{
  "n_kv_head": 4,
  "activation": "squared_relu",
  "rope_base": 10000.0,
  "qk_norm": true,
  "bias": "none",
  "tie_embeddings": true,
  "optimizer": "muon_variant",
  "lr_head": 0.00525,
  "final_lr_fraction": 0.1,
  "seq_len": 1024,
  "doc_mask": true,
  "steps": 5987
}
Each number is 128 + 32 x the weight over its row's rms, rounded and kept within 0 to 255. Layers, rows and columns count from 0. Numbers have three digits each. The size before them is the row's rms in percent of the matrix's.

# o: layer 19 attention output (transposed), 128x128, rms 0.165, rows 57-63, columns 0-127
# v: layer 19 attention value, 128x128, rms 0.191, rows 58-63, columns 0-127
# q: layer 19 attention query, 128x128, rms 0.174, rows 64-81, columns 0-127
# k: layer 19 attention key, 128x128, rms 0.177, rows 64-81, columns 0-127
o57 096:155166107075098098141147144082128092138142123098077161132115115139103096159111054132126163041180125155129129125158132167124139167097127043101141130084119174143135103115130116111156090134159199153115126190159053128073120089131166117093126160112096159168146123123199137133183186181105152136172092088147157117155133154108134146125139092127134156111120154119166091084171181150180107132177
v58 087:106101110167118174154114109140109141092107082138126197120128130092064189175142133094081135109162189120181144156101122075131122090122084147142136145196117109164141075167117129176173129135111175120134064143161111132131156162085163141157134067107101088177162117214107117122085146102138070091112180103133157133110156183144127155160152138110146152119158125181136185135115065123132134131186
o58 100:119092133138179110145098157107150156169154142100155064142101088100119067125141165119175089171096144157139098079150125159145122122088186139086153188057181137064135116100139136066109093099127109070113118102147162161159116119149112090130159097135185154108131129063132077108121114138056128145134065181102159078162120093141150150124105165068147093153161144097145117169133177134122103078126
v59 085:111162133177093134113176179095118124107106151134122146118163113162171143108100142149041173145118155118110132108121124122097092103105125114144131153168118141131147201134106149185127116153114147175193103147104161172187081105143166175165089096164102142129098114127078105137128203152118184169104156134188126152150126085081104147114120170103155122142122162208169147099136145146149180050060
o59 100:102124146149126047114116100203095133152146123068112099121100110152156163130133136131136152145152093117099181132087138168119149151173128210078109096132077116140166157122153096126121104114127116157118187130105066133125162152159075112070097184138166085099156115120181130132131141108099110120098112109096115154122154217159131065125133073171051126121117100093166119152123175142206088114135
v60 095:123098113091088122136112116089109128111138170099155166170141229125099104144062129097111142117110070160160091117140116168086160106131108119153128124127074093144117107127146154110164149120085133081087195079145121132163126136162134112144144143152185161199213126091096155100150098084119075148113127170117114151134166101077123162144123092080176194121080160106166118103200169118157146143113
o60 101:159126054146181129132138085069132089164064115119117164102067062126099184080105174129154099095115148100128111139146161128163055100117112155147125150172108096191128133100120131125108111131121160107153086086086107188126141117194115089132133121135078127080072146143106162089164142114110146081081125129134171147126117127161106158112180177136101071130184132169077155147128078165098136125086
v61 093:091141122135130153090099165162124113148190096116168159155114142113117145161172107204134100084126181127083182203122123171112094151118136134127151178154127121145112113120178110139123112080177173186192134106180107114182121146172071139115087062107145101151138153108145081116147185129162085127177124112091097100110196128113108095099145123121112108110098164192071135167168118078163135130147
o61 092:154109182142096076130158136107107141120097137145116113112141153133189026136094053034141127167159093106079116127081133174137098138171126192120183109074179151089154122130085123134112163154142110113132154156142071117107150133085171112085144172132150131099110111172121155145165081119164121164107142137142154154189036125087131123130091145140129129138110088151175156120157134125174113103095
v62 094:103132131180143154141143123122135150113108158176154110134058163137150110039125124141098167081195130143077180180105132053134206107113174104066092149142144152095132131131111106173156123121123129102099163062090177130086130109108185186122153130086117146136147138126164135105119123085169137139145109088065149108089124166088153126175115158118104124155139107074113147178152105119093134191087
o62 095:148142114118109079150136112067120138136177133138126117107136112141078152170184129137115138179093105082167116125161151202091101098152072187171134148098115120159117135146174058071125053114077132175150111168121083122121123111184074072189148130106117085122120107115064127170116166115152125142117146121149137081111131152093138124127144074079040122094135090165169145135132155152156155109088
v63 082:094126156123120101155107086154133138128199145133162121196133147118149154177164133122158097126135116157107142180150108171099076067205125140137117103015166119082112083119103101132135152137107101141126118153116137117103142150127126171142120118089129123136078102118155122079127157098079193196199117173076134116044100146137138096147109142163151138093113217105117144099169158104147136112132
o63 092:151149099157129135169145137190113117133107113141092148130152118167128145127141123123064125161174111108089146116142172085110195156093111135133120193149134139188082140115166162149119122077092086129133080158123137137053145119113096114087117124102182075113194088169123205131148090148114112062110168095150144136176117087144077127126086101079110052172104080077122120133167116140162098163086
q64 087:107113074138071108177116155107169114156103071129137146062115110149174111088111092152125134132121174138119164125113112135096163112091156141153103108189107128140151063171076116101169108154154159230113133105150124173090084140103101142147128137073127091146151146115152086158056077161121087108109137140140070130191171170108120146127120126126124158173100101073130120115128037155126134125069
k64 087:091159103095091118179146137180137086123096190175097118104189133101115141080100161163072151209122125120098144169171103149137203161174101155169159163126150084101135168131124110114131167120077106155155142149119151185122105131157176092186168123128118156119159121195123161152116155132107167170155096120131099138116177152133113154086092142114062167133112129124148113150215120143082162098134
q65 093:053118080092105144118149009138147146135138163100106158125120141165112125078089137128118099117157178182129112128103164149119109070120093111165158114117133192135212110102112104098158083114163154203117140171128090160134131129118133140138144164116088166096184124170157095129049112109164108132144136143110107144127205058148120089082125152136152114096161165087153145101086142148127121112128
k65 093:096105078089060158153112111170163087142100163139145184136136147089111139135088099108112109126120112108140133142142132184070087132122110112206132154161103111152158086090104068129169160096201146126133148106144119181123150058122100134135133177163085175108196154133070107127066086077160142123086148148116079087186102144175095114090121107082136155171162145081151129130100110156121127105139
q66 101:095140069064136132120109072139166181151109158100131130068119169117123141135058186121108118102148175148099088119105163126159150101094155113131104128103079089165169147183135125135122101099152129186102151120143090119152137123098160157147114131150132178128127172173145135175020134104133114107155124155087134125109130084170161104064152192122174109069166180108161103158125104161195147101128
k66 104:051132043131096154134078077162173072109095137159124111099076130118138162115094113128127111172157143111080157122122136177069133123145150178154105105163093154154169131119127084138164139153167158129111146140162120134089099095140106155127175199158116147081175182182098082093033128090131107105154116160105102119103138180139117078084130102091108149151160133098139163175094103108126126087137
q67 072:111157067101200157149165100090186156103123151152118142121085140125122129152043114088134119138115118146110104148165105140140134090121150100153166102074161092149198175167174091179114157127201101231127153109130111131140077121117131166133138132131129170170152137142098157160041177126130123128151119176098121100122174156102093106117147143106134100112145155086175125127132124182195139087141
k67 078:116177085140039131167065095112143120093158130189109078102091144142175097153077143128146095148121094147061173091145150180112116137114101158150119113143128129076139169162116062135099158126178141154160117180153111139076122131091151155143095129141158173068114134124111126114110134054121141083112078122137099115110195150067099122155160116071132064131122102080124157168123094150175150148129
q68 101:081096130111060147127064083125129128160137120148072196135113194095096139137169186122117068110140158123115120116182085106112156108161133121078125144058110124190141134126144087105129160150167087147142093169132064138173133121106135121162095112130156127161122124178188172131134127120130149126132149087144127137120175067174156092119077130093090114066127146084100152107174118126092048158174
k68 082:106107096091162186078109113154174105115092096171121114095147154128136178175107142142084075147108154128097080141128111076103165115186158097140104102090141099136151123129162069147115133135144130139141090182189095174160123082172144106092112120115122170114136161118159172153013109060174196115100175122144170141081125089175147110105114135071104131126159150114169104101117094102147121129129
q69 093:194121184048086073117078075116132194176144156096148097175121181183075082148133160163140135115125145125111098126178163075116122104156152073124118095090142101102156073138157099120165132120099127131167099132111092138117079113128157094187137140153138105132144090171091140053153158150144118104182097143131131119157116106172115093063106169166075170129110102115139117158159164099131116156130
k69 100:163155132185157139118133077195121168102168143128100170189114148096143154176147082166152128190115146092147118168151141074144148103142159150146078136139178064144131079098107166090116127128142134093116068126107112171125162096140130127110159062044136107185133145111121116125207155125107086122085111119143113157118106126163164140174121101093116130154146111158175128111045091107097082147078
q70 093:190145145104143137095144153080131216173108111153135138134078120123166043145170116101107121152117144203128109138110133139093183174124046147071116094175157108099142111102095129114161154112151079134072125140112116103099112110141144128173101134166199149080085117146148151134196125119092083130076164163107121136141112133159078104177177138085173098135090164083118132105130175151131128114148
k70 109:146138079111118109127157122130146124106107196126132146126126104144155098094191117056157078121105138192110133153169141080171115087132110133136122126207102101094125127128165143075096113170128077120114081165181140100150081114197098102094133151117156150077116133084100219103111136126114154112078092111142133168175165136079135100150129128150124074176137101147085131115158152198179143066139
q71 098:087071142198123115143165059157124135153148110184167140118168143128164141132158093120093171157153109086111144076118129165145153119160084094077064136133123138090178178105113119150145143190096104156140165111113130091091082068077186168141103098152114111150143151196098095058089098162100119136123101124129133158099102144141175120119088128079124089103174179139160094114071118152094125154103
k71 095:158172164084096199204205128094147105117169109096134129133080159149153114119130086128158132089163145118158098106118128126168143066099129149137066120119116119144109123137193100171126153145127108068142065058164121092124117174179185089098125103145063141128206167170136151165116106187155106092123131142091103170104079101116155099128129136120060126130090140127136112112116145123091167146120
q72 107:120073098073043137089131092125164083093102149133145147082127089134137077118116090142082088200145140157158141101099128147106105149124109170152144073153149149152105077100118122119151126090142160198122100148150103155082104074115110128148138194086150171106150083175134130128095155092143109142098160092133061087116185102168126128163089124105094193153153144106164169126084102131114106064095
k72 106:108115106054093150163177123171161047184138165135144129126089152115142163138082095123094116157125113171136132072160109090098100143115128150190143150088120190159145125157137133144164153120110127155099133135143125136134116172086132149107100151160059197091155180081124095204084105089127139118120133120100122050126139161114059122087103074116148175102126168064129166149113122138152126075116
q73 087:165060163108095133105120147062177085090083104155128186132174127151137085197183095113117100108100093155114113113073145135146209158165078135116150108151123143112142104067136123117157101163161088120107064132192099111069112081130117116144130130084137089114182070181178158138144142136165126123125143113177127110150080125093132130161132095073103191104140117110109159123093110111114145097092
k73 085:111122167143178162175160142110105205123115084106124109118159141147129120165133166143174093097086212131161125172144038089130062110162141084128073152153155130155108121133084167114104091088172140080115107096078137111156161148120123174131150122098161115183112066061144160113159092085120107168114184147090168135198128154124126118162147107131149149115082123120113153076128146160091143118121
q74 081:059139124188123166179229116120147171148146130145083179161133124156121130132176046141106116132170118146126132097095168159095164174128124142127149062134155150072140088111115135111136115074160174134105119170112116109105105192096119138168123181130132134121145096065111122119107092065173132151136147108172109128127163147078151072111139115094153241143152144136121098096120152108128110136140
k74 070:112106086117129114159081161169136094114211130140143121135071168152151152087072104152155097188121134120130177109115065125113143153144139093108108140144067122150129157167133150199185117111108143081096161031154139091142130118108074154140131082119092149121155134146137114133119111124156140107114131107085072134136153139124090151161144143174102104206039109102148143138117169112080179184088
q75 105:150139159148147156157145095131109103094125089156202151198194134108111104115196132127142098138120108084135122145166119093106153139177119134148163089103171152156110121137104114090118139153126092040160074140110108128182187122149123183165176116104176105168125132133047151119184132108169072127152158080172135102139109103129086115146099079173110148162101104129123102195107146079108070135149
k75 087:181121184148180088118130148114045203098181113142114156146174117098137127099177100140131148134133128103214089135143085111169108117144110096038101135113133081128075159138121143134155085120088096123158092106125106106190156124122099130087129122116169065162099104129085139137193136152141100167138117070124148124122104096159114157162088136179085124157097091165115078074138141122129124181147
q76 102:142115062103082134104142112137173132134104150094103135099053162125127127138074117085097105130131119138076140131130101163034157082129156126144139152112127115119191185105141016116138125161131132215106111134164132126116121122102181115187127145180119172153110151164156135119022176131136145160152144135093084106136181136110102074096161125155166104088130121101142131115157110152156146146137
k76 098:127083085048049104169122084130113090113134179154066136125086148110087153146070106107148131196140091182126138112116125158070132078122134163168121163175141134155140141112134099146176077117150159156130115135106131103162112123142215107141123123164144123127192113127169140134077130099103147152116133165104095076152151186147111122156104088116114124149126121090203157141119067163181146116186
q77 101:117114141088132159162158106145097160129103118135165164156123131083134068147129118117078139164150082083142164157075124067132154170157091161133098165152113116123186148089133226138087108142165061142106095108103123165208141130180119159140116110071152121145165100121132121129121153162146150131140165107159074119081168057106159131185105171103121098108152087106124122079137091135156060169093
k77 114:111134140055114159116133132093139101159100134191150185135115152187150082189097127136113112139139133123149148200165133136174128135134057132167179131051148156072096124111140175120145125082147101129140136092175135173125116103134081120153101128180188148141070107156082133088104133168123122053130157119129143137113130119168133120149092155099130135125138052088161138163198077144179089175133
q78 113:123070106082158191104100112154105159166170146160164165176072090137180131182102156098150142137114124095094124138122172107151121100146163138125058099113127125151138123087098126074149105090144111097065112083088127168149116054122123098102116130139125175144105122128165159063136166153200098116115100093185124123114126069173138125129139126103125127157126099103206095111078139110075141084193
k78 095:128149140069123131098163169118122181180125147119195130154092136143125136105093128123080085082173138090103097147086113030160106094183160043155105143101091149195130087089126160150104114097174109143074081105160119135124125122101170097139199163122120139154152142129149130129110143132157083085146102119120094131151116064149080142100172168101137126125116100138102155121075092079159179127168
q79 100:107145119061107137181129187124188202142061101127123142075103054114123140172133191122142093167121105107059100096119146135110115150140132131174083185104140083128129181122102124162157181125077153114111146117138114175115120050134144145089125147138115134159110127168183119157148128145104086197113156132137100165134113127099115168114142137090133115074168069165115089080120138056115130155121
k79 098:128133110142134157113119150128085105145124146146109112122100101148131124149177101161108095165090151121093163084179127201104090174129103159127165102044171123101118178089161117112138092130113155081112158119129109102128058110112121157092222172148143102137140133106186113147161131147136131099225082173104195167155145143136102094091103163052109108129141098200113160173123123103137110105140
q80 102:117078132164127157085133063137106065145104165093178117164146118126114190109141158125131080136162156172125096083090107129115149159129134151116130133177082099210107062101157134142120143118133130159084130190135076174103119123130105100057152185089153139061132160111108101132145124108165093171079159137159182114120111109098131103101134199099108075116179163094091122160164160130074136138111
k80 100:161122152094113164097151152149168119147054123173145114134144108065100162108123132148129064122099121198139098147088134134139136132153092171119120106076069145150161102109173168079124189077171180174076156150171110141101140160137143146118079134137094142030051173115104108136136150146147115154121121164125122120139094082130170123121107129122177141170112084054133146061148151149141161107147
q81 112:129130157085151130128077101079154131162145108162083130199143150065097161137172138085107146129132075127157164082129145129104171114173148034151093098147116116115143144103085152172138152127182133117143104127099108125134100114113141170160142152104162120174094091099080101118102150140174070106176111098149147112167111120100125076152140156141187155120074128178135096094011096172124154141147
k81 108:111093219088090137175147080135045182141110163152167180189127052141097172129170170130087118162134108107153097131131135106144128105171085126117111119139135112108099187155127129145166134151131064109147088111106147122108098153153149145086138138108184171093172076174104182148161129136113142068134115116135120130113146075159093115118087143145117157182118091096099144130111129119082088056098